Part of a small language model's weights: 17.3M parameters.
Each number is 500 + 50 x the weight over its row's rms, rounded and kept within 0 to 999. Layers, rows and columns count from 0. Numbers have three digits each. The size before them is the row's rms in percent of the matrix's.

# layer 2 attention output, 320x320, rms 0.0357, rows 0-40, columns 160-319
098:498459491538599505518469488508475563434485556526571502542528557482455499564552469562542539400487493504445554495574434452534466581578545498454586466470596500578480535467522372548451513569509491538536533559487530549478517375505426425533503534498491524522537420443532488468486551560502580547578501483519495501450564558441447583573532576466571503558499521514522469416547515414436556513616567520474411496509493462574562521575471531521513482453448490479488499488570543494534541460439453
099:555537523507487467442481558386457499416554507570477574419416580513474521514518455576474441460546531520494440444485537573551437552519470519566533498559505526523502542526415552502534492483484464539549496581534558523442524463603421507528439542515488519520556537547508474508509526483527542543527536436530401547547489515482463516469507454563487468499499533552530419475517540437527473509544544523544486523482449569544464506577528404545470462510502459477559513518510493488452507469466553
096:473552550544512495517497559561421547468513486472446505485456470519471489473485541511486523509544466407472533487531545431561475460516477570528480522556477616535528489534429527445456486487461564496534561460505555535423495517507474594520568476466471496520525495621574492527480520484451463481548445509502539489495526428454532496523544484521503562465430512480522558552509557553458521545528539470500520512488477439436498501444522455494513538440507541501467405460462341562467374493516485
098:502541600387561600459430462494566457590447502566513522394533514488515473520490515514476551477502488473503503434548544488485476621506429441427559528478398510423486552548496562421533539463470454481589501478534513495541481466537489583409433389574507394518586556458477533516467503496437526400409501478569504452496451489491584490522515511440539494462533499498487544502501443535559547525482484498451476466498555463498486432386466510448495471483512478529498421507458512515539477487548558
098:645522624529495541421555487405570539553530503493460508421544482530578534522443401549503454528482539522484486475517473511563558530413497489412529453572436404519555441492584560423570486569574447541509430408455600582403522563570557532496458533538441514542501528439459569536495507554523423559512526460396521448455430503544470413443482442507478461440445527510554546540492469524474568509495512530454512569500537525404497538480514503491501444558590542576540450478522466524437411565488460
107:420526553532463467533437446476512520462484443512597520531432501531451439465458491502454423486435477544433545561423538533522496533535487560465479495406534532533490364444528460605504489491518573578490461419432442528543563467495478513538559489469536510463507538515485578468503463525501430494501470515497591557588509432415399466454526477530439596518448496526453507458468452476459485463487528528492410431571549459564547474550569561491448511471576507536479553534490532534521448550511444
093:466443521482471483506525528567454433499443556472461527501629390475542508574464573436542588452460572510490509496494468577472488512519504514526496526423516546515555571482559512566506438512480475487530588551478551559475511452614444521483454499594450505456565573555504550595491573528570486483596517454564478538467511460448495504527548445434503484522462570480488434594497488538494495572481532449421496451479469482519510512476541576537489435558564544536506500521593534506481488622424451
109:556505471476531462493507525458446457458483519517548406550513500475578409443541575556448462484506506521444564535448535585446437479520538515520502534476529480474521529505467586530494514450501390540557483538513514536562477407537493406520523479444494477541464448514551496553522542547479540577477623557435451470506549478513560567482437523489510600433546521464504463553557527513415449539569485476484526466524484539517471513473486510459532415487397491474470578413515518456404476522458530
100:497490482483429562534555489481477459477490498493556536559489464541420536461467518533493515484530496542439562568398491480546404505530555529566491500537563544577513518445500476519628443485469561501514549523469646443506422494447532513485491530521486521489542516421480482501509407371481507508518442466530510478404451545482515468538503550481565582584494510540492545486406473509491490508561429520439512425492680567536506565558547472458479441553515446459476573501470490477463439421403452
099:518451501441441418471507463537595503490449496483508532452596516585465500584551524549493509510528530598460517580510476477523553415386519564453531477503465498524573587445675495486448441494510493556515492575472484479519462501516526432406537477584469505579458426418618530449556593602478480512443557493417478463428597506518516540507473535502526545530521494438479486568495544551419432546466428503528523564533463504580495424554543566440564425498518537553496415507524463582423429519528442
102:502520533439478572495535529523490506508497554492570475431551467457523548517450464535454496465553536480534521441504471492531520514518570529509496530526498422538463461414519460508536514522489487530484481492588494562444446621536515569517530487470435569486468577437451487528472507496478476492530513490438457505473484474479444466474485462535564441499481507480479557466432413502500419440503454540467477507491563480485433595490544451445488467478527449546470462512493518492504484476543492
101:553475544425478588436489490521498474522497486477519540441536495452467477516418507520510535413467523513508477515482467472475464459513477516538582568429515532614552559516503579563542578441454502467619594556522548519478447497535527541505476523539384521505528440454605547580508515507497443534416478495465526486531519507507511476567570532530610549540442556521446533521456487410541489448497535435512518510500496505471567492591560543513428553410552456572541412555451519465490532501534514
100:480514545409467499509412490432420521479526516459578528490529518514477549464467487538526546434451533541433469506459441411358493490420496451447399479531515545459549525513401406501502483460505536501481469555443496536431604399417449485460508475458424478540429420516552516443570549501507487470509562515474580445551518473477486513586462536445478482436598466536575520494488526496525448552496451590477511484536482451541481502444478386526438422411477477550410504513570534510482574517532516
100:528508481480468488533499470511542434478491479514486530509502473450449470480454509513468463481528527446516498596480508479422511434514461527490377522526460401497567532527532428623460536521519476544575532581508516521603558593528544463571490423506444487474457500442433565573467527520563431515510544551509542568525497528476463504466404446529509499449540549502506477477502546510424499546529430459559542478488480499538514524468538519537475513456544518502518541501502488455459450502546490
106:491539541482484455439543511534559515495543508504474419530427522600520517414462512462509490563483407525454501449570487457528543538538563477477500576509457508538497506508471427538456487575544587566482499556368531582508474460575441548537568454432459399505466517528521506467440496525409563511503575560575553537550513462439493523462480402569430406522474509401562549530443510607454470496535533529467520552444516412528476500578597460497475551476434532547571501500445420500476509475628441
093:504518408521505478520523551544569534515437446468465516521595550512531496559528497482391505567500487426519531463530530505642474539546507415515481510509475513535574467530563493537547518591599509417545521458497520555535459631435439497450584483468518554465487536497465380444490452478589572491514396490509602496532516477517487417506530510565563446479465475411496554553428513531488544442539464517473533411437476518510476567543468556532539588439518436562459526558544462535473472464549464
101:517481487497540452559412507445467511481537499602535531466506541572429521456574437569436495589544442518443502502455569556528452467479495472559491600576442479471491473403479481426631490472455609468490543456422518455513374510518515583507454399469523481407508494551567476444623510479430525430497456566513463541460511502483524495485469515617479492444486497530427523490507521433499516514485489522522434539414473526457573454424473473478459463498478470518498544476496551476578506492555400
093:482469504469520445523477575511514487563527502538527468447554500503468467515558571529445514472564560536455481474552511533461521476514527501500492445527444482504476461459546429516480565541509513513592433536538521430550533409429523523458534500563540504492503499558467459521493564519515583374498413487488570469585447495482486461520587441482431498374462462466498550474476528477589545553521592524543496448567417474572496563453568501529558531393505527500492574444493589520462556463466474
107:478554557517488543571441471534459426485485451526578544522550497541444470439475526451473421543542484553547542512440464456354498432475586528506473617624553522523486506548489425399407451466568476544454555520523366470470429554566578545526472547435421545506482454543497536423495501500449554401513440470521530512504489542498492412478616482498535491490479577474442540464511438500543485374533456461525482567504488472504520502520516446542496515493500478498536453566521457496442545490515531
099:456573515536550497484477466494528525507489463524452501491448507540515558520458484481454528520516516550513538543394485502590510480555464427468561430484520450516555532460521511432533550541449439457489484533503470534485481403512507482546459565561465495495438570444513495461563519491425607486553409515561538450505497466431542506450573557527463508501462455498537494440522473474504456562563597484427527626431461468509488560494476601491458452502425483527567383507499598522594595415572512
095:481596435430507525533565449509447480451527558518396469473503476459559508476502552433424513520436441526388474432541545549484579458479474477479529472451508546476566589462519493459541466502506464507498532441509551587509528497510444562525511502506567501505492561565520484534422438488512544442509427510602505488547419477491466591446439454545585505405442563478510533588535518529550570524442472484540500519551496485452458569526541528546608470456539493532562472580430479460476517502460465
106:489488497546451540400487455462496498442433485469566430436512536539517481600457512553507477481496472491489447501555410534456452500602476527487571584479504519448444552520463527477452528592539452549546495440491441534482437505611551506456497439487424493517505531514409539544427522576489602548420582482428468444444437486516425530463468527488539430557480468448494490550586472490517490514487421516453459503532477483511504539613590490440522498523388478556480527445476452483418468564542480
099:462522429482520522540438524565533483542564464488501450522406540492441478499553566558542510464612465533480517490527506437377498457482621540591467455553513498533550496536498491560521498436401548451458589524466411532521509410421416563508553471452604571517490475596525438562511522418524461518488605582500514485520496437551506446509547456502524542417512492555490488554490501518444542509473428452573511551442516550626470430515517490518545427533447504474511487439474542457447545541527467
105:515575548429465439414474555471521537539516496507483482464512586552524491552488537507560481419482523523550518543462472569508567461583417547380524447511439553500492582474492498548459470532475480592497489464507534519347453498531518520487487575665453540534474516496501497489461452547472392502504548475511607587397478507467443536511513502588551542463509467444441484441524404451514432506457567515579459481484530477571551500549528608484515415483518527479558487438574543490474450463431524
098:467526552430498397529470430558517415502524509510527538488576539532532522448534478524447456488517544481457536537518523496460487480543559510487447456563527528509484493490527533566470495543565448548503482544535529504543483518543488506441457434498559511515445571554398454420558434476502464445461495477490495445556561438562450503454463488456548531481575512429523575623581497492411511542486538555550519458551444518567450523476541516489421431407450479526431495538467381514511511425483445
097:531485574441487468457514512482528582486534556565518515487454470513482509460524523482495493474502576411491461491476425540585496509515540604467495517556450478439515522543570479544506570519445537504511502438499491484503415530489593496543416482514500369496468500483528565502587491548501534496442488530446494471513408611505438503459482552457474487550479587478553456567490494441421427472511510524451418458527487477487619560418499568370488430622546465523536546410530458525521499595477532
099:487560462481536553479474497564562440487472488498538507450539544506454477543541515510511464465520462472430541526466426518581439485566497494554587491440469511472433494519484540539552480522492528496604607535450535392588488587421588536488530557527553481545513493489461529537483554539460517489463494510432413565514482575520511484559514463521602593511550530491456475488543494486462535534446558527460487494562551540536537476462511458438458513468460451480471488523627440537500467495485497
097:486449492524513491493441509500532550519389487623461431522496459543463563517440454508574485509430499588462530459531533520542505515451505445462557543613573457404444457514497522561544490478513552507522491499489497533450594375508439486594507535504525422557431500499594449536516477514478464537556499481535493551419493536484408497503502492525499543527538522470633430561522465527477537549419552525440508489416466551564518506518538547508464493534514521403473461419468546533474471551456495
100:506520493481425502470516538567512540467549420531449478566483493546513506534444569468518436575466449456439488542510530457525486452512497513562596454548519516524455439514494454381527562500520437463531455427582578483453445598493445544510464549549528449445619476516435520519574545514498531504425441552500482509471525464462574427514466515472566511485479429475458474490534507457488538549543550529513563491442527464524463474522502518510455492519453484581556508580487491475530430419543514
106:537591510548532492454527418403520499531533548509521430534542519505491520492535447487525461458525523525476480466495505587565440433502507543457447570550484459510505443452506489438514449548507635460430534541470503524465520570562563459462450477566439475501475502527615490425422494500399434542516535517465436518494574520481499536431545505478459482509374587555501413517517541521447456497434536551454573575482451460483593481412491540533484571482553464504430490450499543480468511622510466
104:476582486506505436514478432554528508529557531518529530527535490552472512431580521475431521502457520463445523555608463537516485542517508452385539551466444439449517383574459484524490511446477506510516489528516463383525477525482489459505522511457427509456614572494531599442388461513464489453558494421534552507492505474517449519531488461458501536481479583504499543568456548523551394477536541519421417539537551467493517623520540460475505480549527488509508490443487557523490524464479498
105:444481469534501523529539461524556501582560504526540477503489594537522507391596516473535478554526512460484417517544546436491491550535476382528487556520433469444548525443464515474487562516557491557512404529506459445480383456510485487472534564543536545581520506605418477486473541455498496476557437502544539463504612464462543460472586567497483541527511503551489480430478401525548472601450484477395538544538458463523434489491506491447424527463539476429511429501454564543487589568498514
102:520511551413539510460393486559541508490503490441514515549490505537500525485534494540461567535508490454511536519481540487469555520497581518555531502496398492521524538530526438568472493585457569507546491537488526409554517556515482562601430488499520466493510490505481490474471465495544453516611528425494467465481481571442509499515547537406488486491470520560433532379381551518582471524505564577523531409454510555596491546368448438440448488456609487572484472563453447445479547499451598
100:494506477468481477494546460492488466428528477490521501474528427448487493442422526427567556454478503466425497553533467550500431476542573491490516505528504461549555494498445497455454518461409493517467429538539460498444481561551441452486371486414470465571414577439582604465535516440420487433436576607523465498479482451479457475410495468475569470504525425458424520451561490503522515456581550543414629552464547475533541577532519513501564501486561574512513402545536573529453484438476520
101:442539504523480403557476548454482527450552432526544522468528483542521518475596423532538407371484554396517549587495523502540426411436497461476431443523451549531603555512501488652454504544515493493571545515472447497541493558439551527470502527459519522559588440516572529472566529574508475544545473456432517483488503499510484428589497519446405571507478555569549487586556594596430533544497505473515505460461516501474484496398549547547442472486479522460472498522472532579545530447494527
097:478488475530490476500489586569441563590529483543514499520561520507451498548622564555536439465484464555528443452400444445543413513516571425502503489531538467518451460568490525594496465442534544436518477529454551471493511494513470569450547507522547566537563471488479465474566548508489473482376483453465523543540538596437506568589449465482536484565498580509572540532527513505493483503379385488423537509484553518476573504410606507457512457536456563456524550479462541487517491461432463
097:502461574418506498472478483528529561483600563480491530462490487464434522472493461410529453518386547406507520458551509549479530397510475486558514535485511455534489605525413550508531571521514389472492465423501519503515494490506579507458458568522518480457556455449505506557518532568434476433469389571500460430475614541565624498519466514457465497422546464504569420503523591543522472533522452543519542559575565410421513453504445471477557516407498523530510500486452455430447492538561492
108:493583409523526524491444480544526496522451516498499505541416461473428533480483482502519521482441376566528482529538494443588505497455450510604463537619545475520584560503462445437498557466524541487540521487555465512428476469439604564501499537479501454472517487430466499492433466408571512576487441480582544417415620476443425495455458576565558515541455515510471494502428449485466433529485465467489450556522484483468441531430550500500537530482555478493541492517486525515506532397481459
097:504436411567462517510552500517486508559460406527560461523517492493413406459528501527427478453586462532514571480523466562496563491409527465531436474514466440380471385522617483550474491545515578452485565471477455381577466579434516519558554520462570512567515558618579436490598561555453424412535510520457461514428472500545501476513488496441501540478514532438532595595482495581422546519459450490511478516447482507580509530540562522470509388476490512487449503473521481546489482504506487
097:501463503489504447444502441543446520433518471510449508612438492477452537437547434443480461498453498533543503520511536520475455504495640552466454573566526560439479467473394500508562543485492492500429571441486466531526503544501475473529426497483544536495536482471513458452443497461491502496427579508548581568461417513427492468547451458480571500497488590449484468449474537424452445461457458494479503522488519449474590561500516475533482467582517548505479520521516414471530388488487521
108:491536510517466596575462506435449500485453484485495476473492514538537452614578553462506507507559345558471569453479510448511484468519484508523495432491510537450467506497471476383439443499480562456440634530451510556507491522619435569535582463497550486526484469559533437395463576494523514477597464576515608530558465488461581502439457535566549492562461402533445477577395491530464486490524551455425464488533481535489471476547508540516570498548523488472584481502494536492530435484446497